Weights of a small GPT-style language model, trained from scratch on English Wikipedia: vocabulary 8192.
Each number is 128 + 32 x the weight over its row's rms, rounded and kept within 0 to 255. Layers, rows and columns count from 0. Numbers have three digits each. The size before them is the row's rms in percent of the matrix's.

# layer 2 attention key, 256x256, rms 0.04, rows 54-162, columns 0-127
113:145148178082129126105095088134094130103123084085134107152172118125098159145143115124147124143232128148107093143125099147154158169105091151136116117115081150131170104135109125143185111123133083108133127090051112116118135111091141170163091103107228176176155133107120188185171162122154113125082101154149149126119135177149149122148172080121092156162126170078125166127154099156113157125062
114:089159152093057137132081102106129138171124116117129119164108160110110100117072132121111105187080140207076146076125125146157086125110172127048070103126081125102170149115113153174121192112108146058094072151106108102154159172094099158129135152114093128057191121122140136072166130090129165090156101104130167147133089124179149131073096130184137126177107138150104141172128061159154165070186
107:135105092194186132105152153128144111103151152112118114187102168056140151149160139124078133140091145076115129097119121156097116136100165144136154091151118144079153118110169186179151088161109191133150155204146075146186147091137175116114166085164128190126152053160071122116158146100193142107142098167113126126089174183098111109161174119090105151098194140146099114104150141131147078170086
109:160056093183148130150055113097133134119160149096077167154140139088156110167138134097116131156133144076119164137164145119161149129112091177087156150113119112170075098087141124078127098187088123096113142088115105071107147145194194179075136125176108125085108152123149134132067136114109158104079035173155185128150158169139016154136130102141114149152156099122117166136130139183140166135116
107:106103145180064101119151145120071084085194188092166120097169071129094121150086168142054142212118160153094152127135123108142135157150162113134114111111075151164131099123172142086118090145151163143131115148111117075179131132150076131110172172084110084193117131165062061138140166152115151125116111133140121083118142107166173163109133141101125155184140095093159094194142136137171068146138
127:152153120145084109154102176136147124145133112122107098018129133179088172117130100098200143038097109119159151092133176157136119095096143112128059111163163105134091106168134139119087158122154139117135095109082155115123147078149120102155107104111187108093163119145140162157123118148094108102166202152082150165082067127132059106127202144136081101111117090107160134101127104062105174145107
114:113041101173223129114074117130140108095082152132143094225175108137137127150142085140172135156089134171134099115143207102130151119151120084126126140163103155142129147157082122117093090152136117089121096142151085090146138150197135142151075130187109127140125116156084086079171120124162074146115196144126138036142148130180149181118119119192146092136133133093162144141111153119095127173133
110:140106089094168129127128095106092118123137075151139145105140096148081106087143037153143177141067103139124150183110116151159094139118108099053117199157165121130108169174085118172076161173121173120101087184157140101123128091146164134123133137170130113083123132104109137100098141158127203074127121100124150108126063130096106115171103132088090094166143072187167157103121181112107115165139
117:142101103139076116056181182095050109135117155178150135123157125137168114112104112170091099090085151113096108112171126146163110116101159153111077162083112083130101129102053091151110110101107173151153157154180133136137134099109121185088121117040149134077156164128136123079113190150094129134105136111090170088121142171114092152085094134109061160161094104124177175149098139109131107215154
115:160087093178116101140144164130108115109084140061111105102148175144122124179094164148166130175107114115146105126087148088124080133134166112196142105055076158099159106167136098181141155101153105209142115067130186164188185125088129139106130065152117121156145216170146126080136085088117128138103134172128140088134101140124082106148123138106114080141120124079096111158091118146099064139111
111:147170168089109148162163112110210156149129176089108136127187134145206113096112176128142123110129081102166153116179176140139195120174096037092115107164115114124087127146123103128150144118108133143075084081107057082128141133130104107099089123113112060139112131086161072132101172124165109110108171150060136129073106054082174130123112135161090114168102133163115114073141169137092126139080
115:175099112145095097143099168166150105162141116102097122082116186162103163142147099166141140076124158085122140123122137202108141097147195087168145090130109079101116084123160125137108163160149115099071126101175167150155135118131102143082129085130139190124149157076128125143079124146193135156109139165097187143056091105142123135112102149136065101120123120141139146133163193120186114067141
112:135143154160117101158098130090146154138121112093134136168132140151077103092121146112109092145116133072099152129109155137108173093083172096132129122056188142142080150080156135160097126117105128094168123110126138146108059077144093170111112119163067114096086131154209156164115151202113123122148164121147145103100103120118136093127117092106121143135116100154158152110116081134188109116161
111:126117145120153161103084225123069147106133111162164142181143169151089178119102146137148107140146079143091100111123136140163119102153134112096162130073075117129141093104149163081159061144121143069069130099111124167137157108111111164125160142125150119152105130173125088075135140075126118129175108137084134098162149131146085129153101156122136147178115113140146140156177124060157116155114
107:154142135112134150156125131194100129173083157069107079084119122133122085074087100125136146070083146121094162159077149084094120130121110117132106132121134092122170163157125119119190061082141105112115142117122104066154081092140183183167114122140112065099143090071164145131096117128085117133129059127141116183143156219136142154141105115166127059104078135160167179127100131203080115133117
108:124160132068095146140149124097120151067115074180149149134114142065183074136139157117045074111103114160111116178163129131104148151103099159129081116136109016073130073160164145156120156082110156146163120143160147175073145139158159145112138076125162176101149109128132137153123128150111155107145151166079173080116109129122107170139045181170120103118090080101137126146137056158090101189119
112:181107153133122168122146161125121147144111060151081123073204154074175126068129200137158072145089133132069129122148197195131112094152026072103157099119093166119062143168113151127177097118138093095152091116129110157163103173100147068127142094125144144140112154154127138146172107140143116151149153153097150129103104139127140115099108117177143207181140188134083112182146051192082127131136
103:081102124176049093120119181114145098200151094113153182098152136125155142125151093130170098165161155097113104189156128068165156147118116133181130075155143115200150096095150168113082053131079143181153151119118091107068129163094102149137154086130196114125117103129144117172157047157096117121116132144087093134138160104176135151137102148085103163097099149153157114061198179120094145169164
102:066164150132123079135169106167136122148102093108136075166148106141145134100119160137162057152095101135236107092077117126140143137120125158183100180118173120120126165190147139127109174062135136063090116092136153132161132149144149159163127150199131129089127126125127148055100169101086128118133168160091132153096130162142126065126115141118131130098134161137135161128118143088098056184106
115:097091142134120177184188153088103168123133100147160178098123136190105111110097101129080108127117132129137122105135192177136166145120105181098105099198109122138099140162146141056116060136115160114138124135187181094136124067110061156103131148075151154177142179172133129145130130166129102125112157129164125120143138165081109132086183159145117146116155102112100196108134174128161130122134
103:099117139118145100090129181161117155064140090100090135143128113154223138118170119109192158161137148127165138106151161109125160101137081136138086105117219170130132076092127092123103135080159107118107187140116151175092087129112119079107124152151088091163132165060128135105163175116110112126161100224168159075137121140123096150112148095147118099155113072166138072097091175133091120106089
112:121125064136109158162137166160158172094149186132112145122147121185090130137086096114120061101080127143119166121139115136119061134138146098209092160136117129182110167156127107158086122092113101097142114078036103131116121154097111203124117103137238110105106143121083133130149131118151081146170159140093107123136172157122083152128116185131142102146095129125099107081153212169124128128136
114:128146141122095112174142077089071124207152090093111133113137134159109102107137140109142110134149170105102198145171167152126121087095144177107097165176100157112138128169083152086209159116126092108105090146091066146124095114156092160095078143124154116164192085096126114173093125123124135165153125149092111113135166145105064115128079126115080134110093139131191101119087032189167075095134
107:105162094144132123136157116164147107121126103154117161159183114153183145154088133121096141058127218103112102144097168148146102169097122194071128133101094138181156116099126114134089103152131150089150064159150215123151137094172129090100117114134118081120079093116137151124103088130138087145062114120119200147069162094134112167168103118113084223129124181139134145135139085130156135164199
092:141098106108145158048116147115100165100127035166096157113120104102176095132102185098124162126074119140138142179157148112164144096111129060100082089132113075107142149092105187094167106145057119142089168097153156123156064099115130171133138148154165126135149164149111104166109150116121098161046123130107102125127100126130102172125171139117140090097075076147150124095146070126191089124097
111:188124104174195102130137088133091101150125103108090137165060137068085113129111157146176090123079129105109159166144077107106142118137100104109123169088144011119140093101135104173135095136187110151111119166121117113064165115134114079091106155158117117114065110117147100095102115169102145148166089162134137127103145149129097168131102176059104137098126159164126158150087093096140116130133
113:097100145096126145102070130125170153154143158077174124065161123110134138109098125125119174101166141107121171143137090162154104150140129178145101129175123115120124135161135143096151141104123115153147117137161110141172162115045166132081106165113056111148079107150139110090128100116126116117122064168089117160067174104173107109175131125101138187113098119153094115175128114109126156148122
112:130119121138142146156193119075113133144036150154132119101128148114154090118189083097144126124151156110117099114158058028134173086099121136135123124140162043140108143112058147132149132099103116132132111130140129094127165174136154158117119082085195160106173141189112091170103099104157098182111130139132173128144116124119117080126080111177127115140137142046166144058118111177160132169155
114:114210147132138141146169146132124089146162127132059125167130156111125140081122145068117112169118146106108152157105161100075148137093099152146097166166181103137141099147136124109064089116093169122097072126090102133083135122138114128090092142162148143089154087117101182154098149177154152125095155187130123105087039102189112164123091144123113130125149157066101119099172123103063147092104
116:098129064128171115136080157131103113113114139092123077093094190123167095135100171134030124153147077131136178094139107089144081103105103170134118116107166151088144206140198087160175138123176182106177142105158148124155143115127190087154141157155132161158132108159109111102120157072110146080168108162123100104092170156168116048120062190125100131100140083184138096067142129167102201128133
102:089153077080121116164053070138122128112119133124092149116138138083078086096110136146157156140061152054127164118183102112157147196158151129153052122148082106107165120143140157163107145080130133123147096188152085155122184126120118123129158155169145112107166121172099123150159147062096135119163117140140183153105058102170112157092099142116095150117194187194164145167139088076083108116062
107:120153143084112096140178128128078136141129105114110110139142128170132188084172132175143107079162089123164142131199154159132083126161124138131131067117167121156092085073161103070127110157095087163080177149124150164120091110122156161146060102094162149113118162125110147127089126114168106063146125087162132216128080143149121163137143071144121116135163134126091146112090125145099089105113
115:082125055134089119173121143138098109118132166179121130148173166135141134132157104118152180101189093129118067103081074130132137135116095081076078131084139164105120160095149124129097088152140110153145154131045119094110115181113143140120093053162072130134191127158096128160117144122137114106130126114130157101125128050169170123163179148144175130154145125114074071077128165123138064113155
113:113135111170127097142152143154129126124146127123136161105159126182102191146124064103090096170131071169141097127184098158173068121155191122117135086106073133100138068096179078070152118110128162154104114069134089097146146129136131119120104139177125086087156121131164152125082093062156103158056111118076130099139104144191139095149113122151152126077148103121159146160113138126084127162021
110:167108127116127163077151161156133092153119078165123096172144168139092139054107131102105164180055147162148123125131113158136180130151201135160136136148109165122071120090103117063144138156122175122171189148175129151087147128095074165096149095150093152120123142124152062164137078144125064118112158137116114100082187138135080130105149116128092133111148097136100150108175100136097142111100
106:110161122131132146143094139159122136104152154160157073068123161092149160057013095143110156117146141084134084150091119158108161174149141078132138172193144099095105195118067091126118094151115072084122176128148167159104118147119084215148149125134170127091137124139136081112136157088111101199088156173099132097182173139157120137085099132127169114096141131133143066117077145145144122145126
113:105172132142106106037166143107117109118140126119112134171076123101126117177070123117150123156113075162144083183113166103146145139094132125197113106091154139062131143209170143152155126092163099091125141135107099096097136127150131098178177130136112070131128119081143125053140135137134162117186132104132153152110105161151128103086083108061129095076154095154097084146124154091144092145138
106:194209074073125132119119138153100122171156125182071146182133147113156059144122134184122074092118168083091130127142133135128160119119111143137142093145126138099123084118124099127087106162141147148145077106184178125087112157134139130181127168089110109076152091118123089085107159133126163130148120101211095124098108113084082107113173096133162056186126090129130156119161090117129164074172
107:098066081142091122121170118086182183160163124208074147109143134128112080147109141102079116115109092109169105206136135056123075081093142169112070134112158157103121119146123116114106068139150052093126149090124131156151046172112156097108156118150134131168179064165129202162078099147136118135126146155141174162156107184119091162113169125098148116094089141103137141076163108155087153108113
112:108151127108135125141134191081178150023152115120131056120112120186171130125161109119130169146114064072172152141062159174093075131195098072123105094182133158172113147102102123094111126142168168145121081126146088166147127151127099139167109097131091108084162128119148144080122177168146141120128104115198103087157103127153152132170106134097098130166146151128115146130155077122136100124152
119:145075125083130143122136110124119135179088110193106113176157100095100139136095129140079148084096094162158123132110169108138155076115141165120087097153121142149150154169162123125143111165197087083076139153105085106127070105148136098109092077108160099100129150163119118135164150125103134119103110121186165106150165163129142127165204081192121108182133169137090162157127147110104159143078
115:103117109078126107155118180115064069054134146071159182127123059150158140121143135111124133190098140111129191168124136134089141132116200180131113150157141123107205124083177106179149147051152155117160179131096225150143128067093119165141149116085175135163139071101121120098038142072122147152134128104147096127107127163138166164160107095131103126120162134138158122144131144116140136079128
107:057126125153115133167147133038119047121155123119130177174142160118116099144095161162158131163149195090163166091144129154105120120077113089147164145150128104128096067144129103150150091116157117136159169191144129139103126168094069096123146079124144174107066127123139178113090142076089158088114169089141108124061134115167071160154107138157089103128116094112133187139166093138095166098148
111:174101122112168128097155092095150065144148155127090089116159114169080211140088133098117092114146080104131118107115133113126089132101090093110114135117145144171134206106097090116098090067125135122134179076074144123084122104169104150129101132093147157133104103092101158111080119107077141149131093116155083139087093125196178136176138116152158083118157132149142189091155090063140148103077
103:182169102151117054105149117093135100085120112151103128113141154141118082104118137120126154092085147113064125121166091083130068114195124086133147139125074161149096124105122001147111103111174130152097058121069100150127128124102160149124107156203151142085149157124093195141152164117108061111091074098186171078123129154151139164095094145149113089085092151188151134128107142116139142090174
109:112146087180167124121121164154089149127110099097105120092128074132102111160146146139132096157144146109166110117126100089080085127111194173101155189104131132119138133120161121151087105086087132133106100113086082112126131054142097135157123089137100130134171160144125157087127090134141176145145141125076119159146082149156152057221139104171137134099114156123129184104213090128163148178133
113:071194160175064128121159154187179138083145126136147130079156119088109130116133151086087155158101132166105172125129148150141116119174114131120131079211127141125134121106098157128182092092108141121089162155116118139125170152099104118102118096149073116167106119118126095154132136072120142163107155089152109140139146148075217130055186135177066172115133105115117167130125109104133152157121
099:157164135097142183124133198111078160173127194160096064178116087157107109170120100132105177090142147174178100147123165115137141124133146160119106103091114126083188136106168088138104146104125128177119134127167171144138080088139134094098073087081129165109150113174133179160150188095150108220130099100133117146126130112100181165056154118135121161144144116091178192134110082177101101084161
107:177139057153144088155138133146092110161091122141104111078195135122135138120143126052062143144159161142110168118108115090162085150175158130174120139168148137099172094180136144105107132103123072158159131061147134132148151123150126102150144096153105105124082095117142131088096152085112149145092138159099158135145178222127081138172163115148108134093133175169082108133147102121164166089103
115:156124154111139149103156115093131108089121070173100130111110078132106135122142129183155147157181087201156125116119156167146112131104122063133146127147124133166111126111093142152112119191142073156079105087096134154060086125104110150072131070137174145166124164120212118167150061150135075082092102093117175160146116059109068117089120108081122144107106088133132109115124121200076130087150
110:142165102126152139156191125073139101149131104165054167170159136116115070107148145180095136166150147124127141161176139121118159158109100106110056098154165131149123119164129095145181157099151102135098122156146032123058136131153197094095171160191206150089146166083170115162101093138153122094063102141128057128083120168126108161128133124128125093184139127121113144142113205139149112146070
105:172100146112122088103141162163140120113123184086117135107094152165084114091154127112106092073111115073079151080186157096154177103124141168132043132177163160176085148084141113118180140103140187129195075139128174128110149112076084065117190109111093097111131135105154117122091062124079123093114101180094180182119089150146155126110096183115186150115080165129207161105021139154109183167158
107:085150180095145096091140140139116111172119099171111118127141185177143197087105141153138131166138070107131034080121122180097144177123121077075155113087119163193086116124094136103124164130114148121138121154170114152110123134156110110170115141122193153088098143130081134146091183105138123108121109126106118087169100137171082086129141160136153126087134088112088134095164195140145094107144
112:111170178094119124135091168155135121124099141099120097064116139088086124118105125127127131113150108088038197094101118119177118177100117151123153147084108137129196148117079107149107111111093139129153138140152133156170123062077125112178135055111145109190109128162132192097098161136141118165158164128158078177160105139132169153140172113129190085135132105155143100070141167135174119102178
116:110154131075136091142136153161161163179151142140102123126142148119145168106131163083123141124132151186133129131096111173110128142132173166102038101142157149149102151125104150113118123072110092109077119115073153084028072158142150148165138115167178129129170088155179163098101109107110104083101136163175109110136049080107124126104072182093111098124080174138063117178121102128156127107121
118:167108105099145121161175142085126171113121113122145122113108147154133041091094099120142118115172148124108155151102128166082191191104131136162109141187124124140138156100121123113106109114108147100143084170134137142167130051137051163101146174100191154135152107110134176157135163146136102151189097194110108180050050143140117131117132118193137113125142080205106108166121112191126171150131
105:163148128168078099126122144114098125085096096133136131107204133110118122102106129157129129066088151140076158080110199135150165135138124101147142102118085147089156083102101081112107175093139169156167140168137076153149102209068151147120070130138220109143161133068091160114086162170087094124095147134114130103162102121081142105154144113120128133146131141175129147191122124106152143127154
115:167108119125099145164126165137111127130144150139111117113095139124162152069112085145116175150118106150164091177100120153114134167083135125142087175198098041145126079159103116111182082040128102119154154095106093102054137187070112122123078185125147104086083195175112183107146121162148097116122157145123136099158124163166218099126177135127175148113130147162070170126160146193123133123132
108:111127120129149153171096141161123110156115122124078110084107142180115176182166181122116172146090124151111135089114136166123127116145104123118087145155055128081144110118147097188127165077151098084167106113164194135121125103170071104140117167106100161086163181130135131036127140113138127147129106109180144124108164180097083167117156157124097124144151149194131172080131161128171128156143
107:109130157086119101101131141140155120127171125147166141072174130175106136098108181149151088105162110087145088127166140137123162112149121160128150096127114085144103099172097078121195160134119065145197135165111193102144136115105117105136132118164142176049147087109171124132151159100128100161150167152166148126089140095144131028096151125112178108169123125224183118165152178111106089165244
106:162138144165118107128087100125124126177114154128102140155160111080123132100160068118102147133129139115123118177132131189082132115158164143145115114123142083125121108111052103112125081078134111095116144108150077140131107135115108094157185178112193173051139116195118181159098189130144104099104139116123159145131115197112066166105124136117136109164138151157170111128068118149062189112114
109:130118110124113167110090066134105099133150176117071146140128143176089167159154118108059161118161089129129111113125109114144091135139123148104114162104090151131156192107123166207124144117111108061127140113164121097145091135115130118160110106148154075145139143149113167095102185123104190170106076189161161117124139141133222184153115123194134101183093170131098095069097165172112146093103
110:052070004088177127158154145156137111143129137073135126138115169108094177181152113196124095132171091122195169156132135102150138104149087106125108163090113142127088111107096118077115106077085106137098185120138081135136105112185102200152121128133124095115157120186121130171132113135070085094142168094179112138126103148126135080216086129100113117149096157113117141116111125160103162145160
102:119114130138152161141072107104132124143097199142096112142087134122108110127178178094107083076125110208152155203171139104084164122144127104103102166135108103139096170177095139155147128133115114164093109126174093171084085163086134162157122093130090160121115143096078180177137169099150117102177136104061098134155128126119115158155191134082125199141156197124135087125098115159085067070085
104:180097213166099114062149134133084116155145096122127147142098131102133137129124121136130146175073175123119154136152086157147093089096106162101117121169111101139196118106119150086125100156117181136212078185116117131152111168093084109130143180207149074142179105082157130150136141132247154140121154144101138164048119158166086198113161132145145138152113108136134107131116126126101155123157
104:141119140141096145121106147090135119112113155111132182061113152147131175127198133141140159108139118119179169145132133118136147112150121136225190073122149115155150137174097144128105139108171081099165141140078167082195109078122107142117127158123166128111112148109138121134152124127153117153125178096079160119088068165122099010129143169125105194142145111131142085128159090134150170160146
111:124115110162103092107132172149085144089192099113093185155160143173116111142102122113133150113132107143161121137048095111118181146082148093176093119122131176151063129141072118096060161169110119124144166109084075186149141127116112147084113134158102107152090140122140132125070106183132146175106164089102114098125143132073191095147143145160150116138140139101098113161128161099081144117245
114:128118104154125164091139208135140133126132192082115164117130150090173164150152099089159109067124101198097130114079111090104053141115097174104108194115099122103184196110176062135136097151130183166138096145141120162109161155157137109184133129135099148118099211108173164107171070128099100137182089125160103149199101105165167129106108099139135118093184108082158112107099085107142061111138
118:070128179137135152130100121119138156115130124148083122110118086072128147121129127084131096142100189154103158149114120091097126160140121140132134200115090089137124116122093163159115120166177172124147110143146113155192167060060124146148126113180128129136142058181133111119139151043148095075137102148146088142160134143146165135055143092086045048163127143134111173167173119150160182053083
106:138080113100123146167136147130155120185182117145126136154149136171148106132146121136110146120075124132143105144126140091138129127069156092121146148205079106141098107132062090152152110132100098097122137131153154151058121129042145085201121157140144107089088102151150186145120044138129134130168235107127065156086131171125017168119084138125147133161122139127127152123128179119122105132102
109:111151161121126125100129165158086146137133177135136141123108096082120117154107132140153177140164109106085155119139187152200111160161122110158107114142144143116131169132140104169158103131139076133107154081121149125114149153126125127110064123095153129096084114158168160142170154158141027138152084141159155103163093121103192098079104139121171049114111149165160101145129058144094129088127
112:108127156132155089118165146130147116144139158117136167185096077133112247117068131102159169113128103155080104117110144163097154124163162124108162127127103172115140156098120149140180162153145063129115161134114130175102137175099152120112102157185101174156152126110117082135144161136102115104136075128116196146072127100086107126123106112130131169090174082132139132126063108161110133155089
104:108098144160095089142159139098117098133137055089125063074158120104097143113129138106130102115071108132108113119108168164140140133118167177132119142142083182130180206107138164154192173128151180182132128059169092130098092031141120148103197155101113107112157094114074137094162142145155160148147111142143166114128122144150167141123177084123143109131090171162137152154202140143151138097053
109:090132097040102118135166151148146141105103081160123101114204117117094108153048164131149100129120140112087134132119087116126111088102101122148144161134133119130137153085138137103127172155156158113171175159094083150180095171173088171106081108081088165153091176094144083162142109159098118123116183162124073102081120124092103142118130130083125163147121099134122106158130106146112160040151
096:045109152138135143049127134186149115123140094136143155103177178163169131126168202186099158196172106143155093159108078168148102145133164077101134139155083122137079076134135140103080142164071132135157119156146073160167115166084137091084095127108092198204103043107131154134121187106163131124086102176165154107176148073099088129166068163131164156106130123144130133093154156095122114087139
087:136097100071082173097164096136114140089114068115185100195150113091115174121155212108107100156114123117132107097079163140136154160140135124108127178097093120114118149129120135123095149166187149106127098157144127129145131152167095057114119141124024159080140065090111093090128135096210181166076075062105143124115170136018101111161108067113135135128128138134127122144139101136115138111098
088:142050127118136126144105142098105101111078110163097080077189150114117136180170196150116106139142086122073171134086138163100089098130136126115139129124140134129117132122158092127093146097120121105136117120130109130125074080106133174148137107143146080179128141112081128132070196095126150130076161160124122064101073103075109135141112119145121136133096155110139126153139189143168162061115
091:028108129153165130066116112186166084089163142093135138094103131080153146096084149120119121190056148106051140187122117136202156120131145143146126162111112164113114110167093114122111118151157171127149094072210146135182111146143114119141137099150070105138100173090165127114160113102158135107110117078122085132102135134124166120134116052081110081140126110130132143131070106135155081148099
088:057084082175113109090112123139153149156159132075146151106096139121094135146168151119139153103104169120109150102128171145158074170103138064127147158142129158040148183153139154102205147147119130088149077163103118125158156151155116095115158168104089131143104158137168127164192136143130169163126110117112126122151151049117112081150093116083149129132111094128116139135104208137109131096183
087:154089120131173139127193167159119140073127092142155164143171148191126114101088082158125096127155118186094143136140147135140130112101093083151064103102153113112138118116146118095175097075099192093133163144083065078109101113117164153130060118101193153072140132165112117102161150146136137105127156118121122108176135167162113116198104175126168146155061109146051136135140168114132146135106
092:166181083122123145086075098164117179152106082106145177155093140119174146095153146113138087112121130147132177190193119156157098191082156169127118162173090132159126110082128111104066142166076157142131123185139043141123161138141202132117159129152126112096130127108086102139106173085113123107069056163139106120139077129187095130158066097135136147120126100122108154149128116090096147146057
085:157108156138127122101102101132143104148144123186086138099094099124134177097140151073085096152156102161175074120158156168148123126136145166070141049147126099119080124108139148119175069150134178133131139107128111146102161151070159138127123130118212207131109106161118129164120177149131081146140102107083216096069091164163134159125159168158147131116158136136168119175123142179138107175152
092:136138131145125145101152146131077147187093137103084089148141166184129169149146170187109066101154110159175105095130149078146098105065129105168143136153146091125129119138115120110123158086177086133100131133207133068108098067158089180116056168168157205120155155142143105151150094149104119191141132141166147148093034116131108118187148120147182145105103146179215138147125095136155114150139
088:206166117139111138151066085142109176092111179146173177053126102123126144149114113156083105144115137108179124113113083104126194108128066196137086150124123133128111132043159168079123117133111085163162110116135076094141176100138112116128094116152043093129129097133133089087104143131126067125162146121120177129139129104130159149120147156101165130138138175181161116116113140088191143134156
087:141142163141172124070092119124116140097208154146125127070056112091108151113113110130138134040094154137137048091116118082169143096200109060119125080148118099152070143161169154066160106161140124124098114111111136101145132113159140115138106070103115105181094130102172140163132097177101138169178100123128176129176115183130146042101147123094124117084084141161116143128138115159111159176099
087:120141131080131137137141162115093173154065126186170152111073131136172090127154122173126181165101135100157161099125202195129147132149175083096108129088094129118142089143154130156082104116161108130081161139168177091197156117154054151077133136108091118069155116139118122118094097149079064140101104149181095134082207136170099112069078138128153142097096149172135108093126103114097123091093
082:123145147202152184097140095071151128108130173166098125139123141056189134199100108113152094125208074167106074140086126149130131180127150151131145145072136165103061100060114152103176076138117093136159125099194057105170118124136140118129178132164121122139185107180094155133091082113145169167106161078165103116136121108066065149153114154109181175130189143161167149119143142148126138123102
089:121146164119132101166127124166134132094113118204108084176120079152152111169130124137101105136082136063200146133191183119134145101100102165142165148104126127123139128090110185123177208102175136207124104165104138154127093076135136125131131135060176128142151159132166128194089116100080097130131126166174134118110086080116133089082152115163104121109088146118138110113134094039115115117113
089:080126036147161110112136168116062137114177054084114118112174165177118103111150121117117099127112168117196134182097167137100190167149132152128123090128174165163036108154113139070043084121157132138175140106125146182126088112185115099163088145136203136149128147163148132135129142174129117150144125128089112113171145131150125116100148122155156125152177173094198175122078137137124133154117
090:065130108072159162085101187164144117154161175090116142120144118084128156181118120085134100151144070154100102090134108117167090125113104115131112154146137079117151149102170136145147147119099186085077175110129133109156159176129066146124099127116141101114136163138154136128184137134162142081180103110118144080120117105190219151125127079154128078085153173153119185085169050173214155128120
082:158115075126147127092108119107105102149110139106140085132035158096101099119084137087144113151145173097082137185063186135128121119162138147131125164089146136125104154140231149136123122131094124125152137119149138142160143087089171141158224110147097142103083127145130103158180099077144126121123128109122114131137191158162175113175180124079108136099158196181097103124114071129083111148080
093:174205119181141166137047130119149152082137102094158039149135115164105111176080132078144107235151110150121186123162137123127142158186144221162138100105145121134188127212089136119073140139140091107064145092116108124158083096119114140144161096158105175106101139134147180145102122172142132140128149150124110143154138089181093098075139121142142125155098104142107181095116130074146104098148
085:111125120109137110160163142161096126096142107162138204153093109053107125118114199087091117084070170110131113138178113080130157176123137179161118133154098156135149111152093124196202172078109133106164186086178113133189143121112090175129090140113140122223154140129152059109103164126148192135134099169138127095110120181171096113151148099167076100133112116087184137176088115150157170125142
097:178147184141145145124123170135122085212188136133163062160137134105082156132132127119109163179119208089136131102110149134182083123146133111117185095146114114121159091084151149086176112156129148135111085111166054152097148111189078133147127205137064106135108103170139090159101192145157169142112121176100136164127152101098129112144157146128114167107146117117086136138129147080160152118100
080:123150160152174119155114108168150149086151125114182115133119120090083168149104082139159179144177103128094100154117107163174123158114114188160130106128111159103170122139141182098158162136162161174111139128159144113184095142130051149117175124158109140110094131113180077080103157112121164187129059164113220152097105153124134102102114188130093160132148114159116176162111115182163173133172
088:152132194142090097143103106148069173123138152148100141193107151131060079135103110127139142132116132111143096142113154153096090125101157140108090094125162182122046128114094146141081120138179161093122133151196110157098137114084138042119172140164111187147132110158076107169136117140144165141157113109150152162167071124147129121072174072123123171133163141100100128123123066119082151150118
089:059106153116110149144131149107082198123118118121172165143105091123115095163105134088063140137090146102090120135125159130087124140061164150185180136163093110142168129095071128117128142184177108114140111124158127129160146099090141111122157141113065103141157111115115106139170127040158112145145100120121135091140164101119035180080115106116117132136140079161175155162106097136089145094089
092:154090059130178107108120123198127092127109142150143122123133092132179122136111165125087093207113108110067167152134145115079091051128138151141115144131123097083122134163171132120127162125102150134156138113155169120152122121097158139138094131065101106111166103164139077125098099137114116170135145136119075163156163121153110079106185141071130070089155114159193119086147119116096159143127
088:167143101210133161089128208099080110143111174136121094147175177133164139109099121161139147118151129117126071144049083113125134126154139142156118173037086146164090065074143092147149111179166142142157136086154134091140160140092132096136158102128078074170098156115058075169144189099107102130118096106171148097144195136115171124152085156164192113094123132089102090129150111150169068142100
093:122127110124116157129123110126148132127129132151125137173143113150098131137121121130146048149135110155135140144194162089174125059144126192071062145081145133132130111138112087114140100074107128109162158213134143102122142163187142132169111157123089130073170144087085101149098170105063075149120094145101094098072179155154071159149096148087085124154090124094153139127137192127148150084190
083:106078191127111097093067084142186111106101136164096142165161121079095102136168152140180054124125075139082118138096111108112116115083136114060132164080094141144090119156127146182135150160115194115154083161113105150184145129119145109142129175132108112113145145079138103124156149123070199083161198181166124033137117102115131129116204077081079190141097092095106111084163114141104134108135
090:123092153138058087165111153135143142125167153100146129088122064141137114064118126136143116088138145168067086100167192127096161162110113141123130154123178088161075179121119189128127136125139184157099115142121168096064093098112089135119165132153128165078135132182126049156128074076119160158139182142141157113142079077086073188124128170118172096128118137091139122159110106135122097133095
089:095175108134159113111114133119147153092195209164150100107101082089134082109149161127124104091090187102158119113149121073112145099112149117142052127098066131170116141113072124166096117079124096099140164145075110089065112148158080174120135220135169109095142137106109152157164116124163110142133114142168005130108128090099150079142114112157149043124095122149128111108151086158114149084189
089:162180144127138161171122139089132107184143101112055103103101131117118128169116121143182143084101107113128127099130192135163153083101127161109079082116128107136130155165113121109169132098155139106176062152145124147133110080128185121114175138111178197066184117157146166175122115115191156088196135177118132173116114135130061180130081101157132146160118167131137166129114129128114148079183
089:156140171143141097159155143106126132157176074137089141110101098168092173091118149191101081082142114085156046118119113120134082118051104101110113138092188090201059119174128087114112157081153116123138121110089088086097125120117123113197131115134086155155193095144129147126136112142099150163135193110160096139134109146171139107098145123137141153102066131069141075068089153131133198138150
086:167107135078134137109157084148092174136144103152138186153177133093171119073123152109169108065164119095092091114094153121084131127154101135123181125118122050095087097084074088087112101129193089122123162125094163162067159140099106079126194120146154152127100064099171129097115113116090133094054110191112130151126129145125078147081131079206096162101106113210121088139143116223145151115158
087:140095151125112120158063163125107130161077159074152045124107090186121172135127098114104152102105087160167140137193136095155102187058083132085116123115135161167149044089129118145147111066132110146081115072087142098077132181109109149164180139068090172121141136135133168159117097121163114151095075122169112141137085143179139171148123136081177113130153130119139151139101085129090171135088
086:111150155118122155183175124167158132109074114188098107144145165133095132084143118103144076128127096218099095142120112129102188177159126176085136119124109148118048092142175138154189141136104119099151140164120142112125138062113108132142180109126125072129125092149169093060093129139102114124145096110156149092122118114114133111164096175147096127109122183109117046178090157122193104118158
090:127102141154094128148148122114151100139074117171156152173130127150113139155089103090159132125159097179145187125135098162118131107131109095113188090091137126135151133120136224091126133149151159132104146143136108129065159129178195116081120096070131161128107111053116111116115124117226124150131128063153159098109143090151147151157177185077139131148098145137074068118074134088187139152090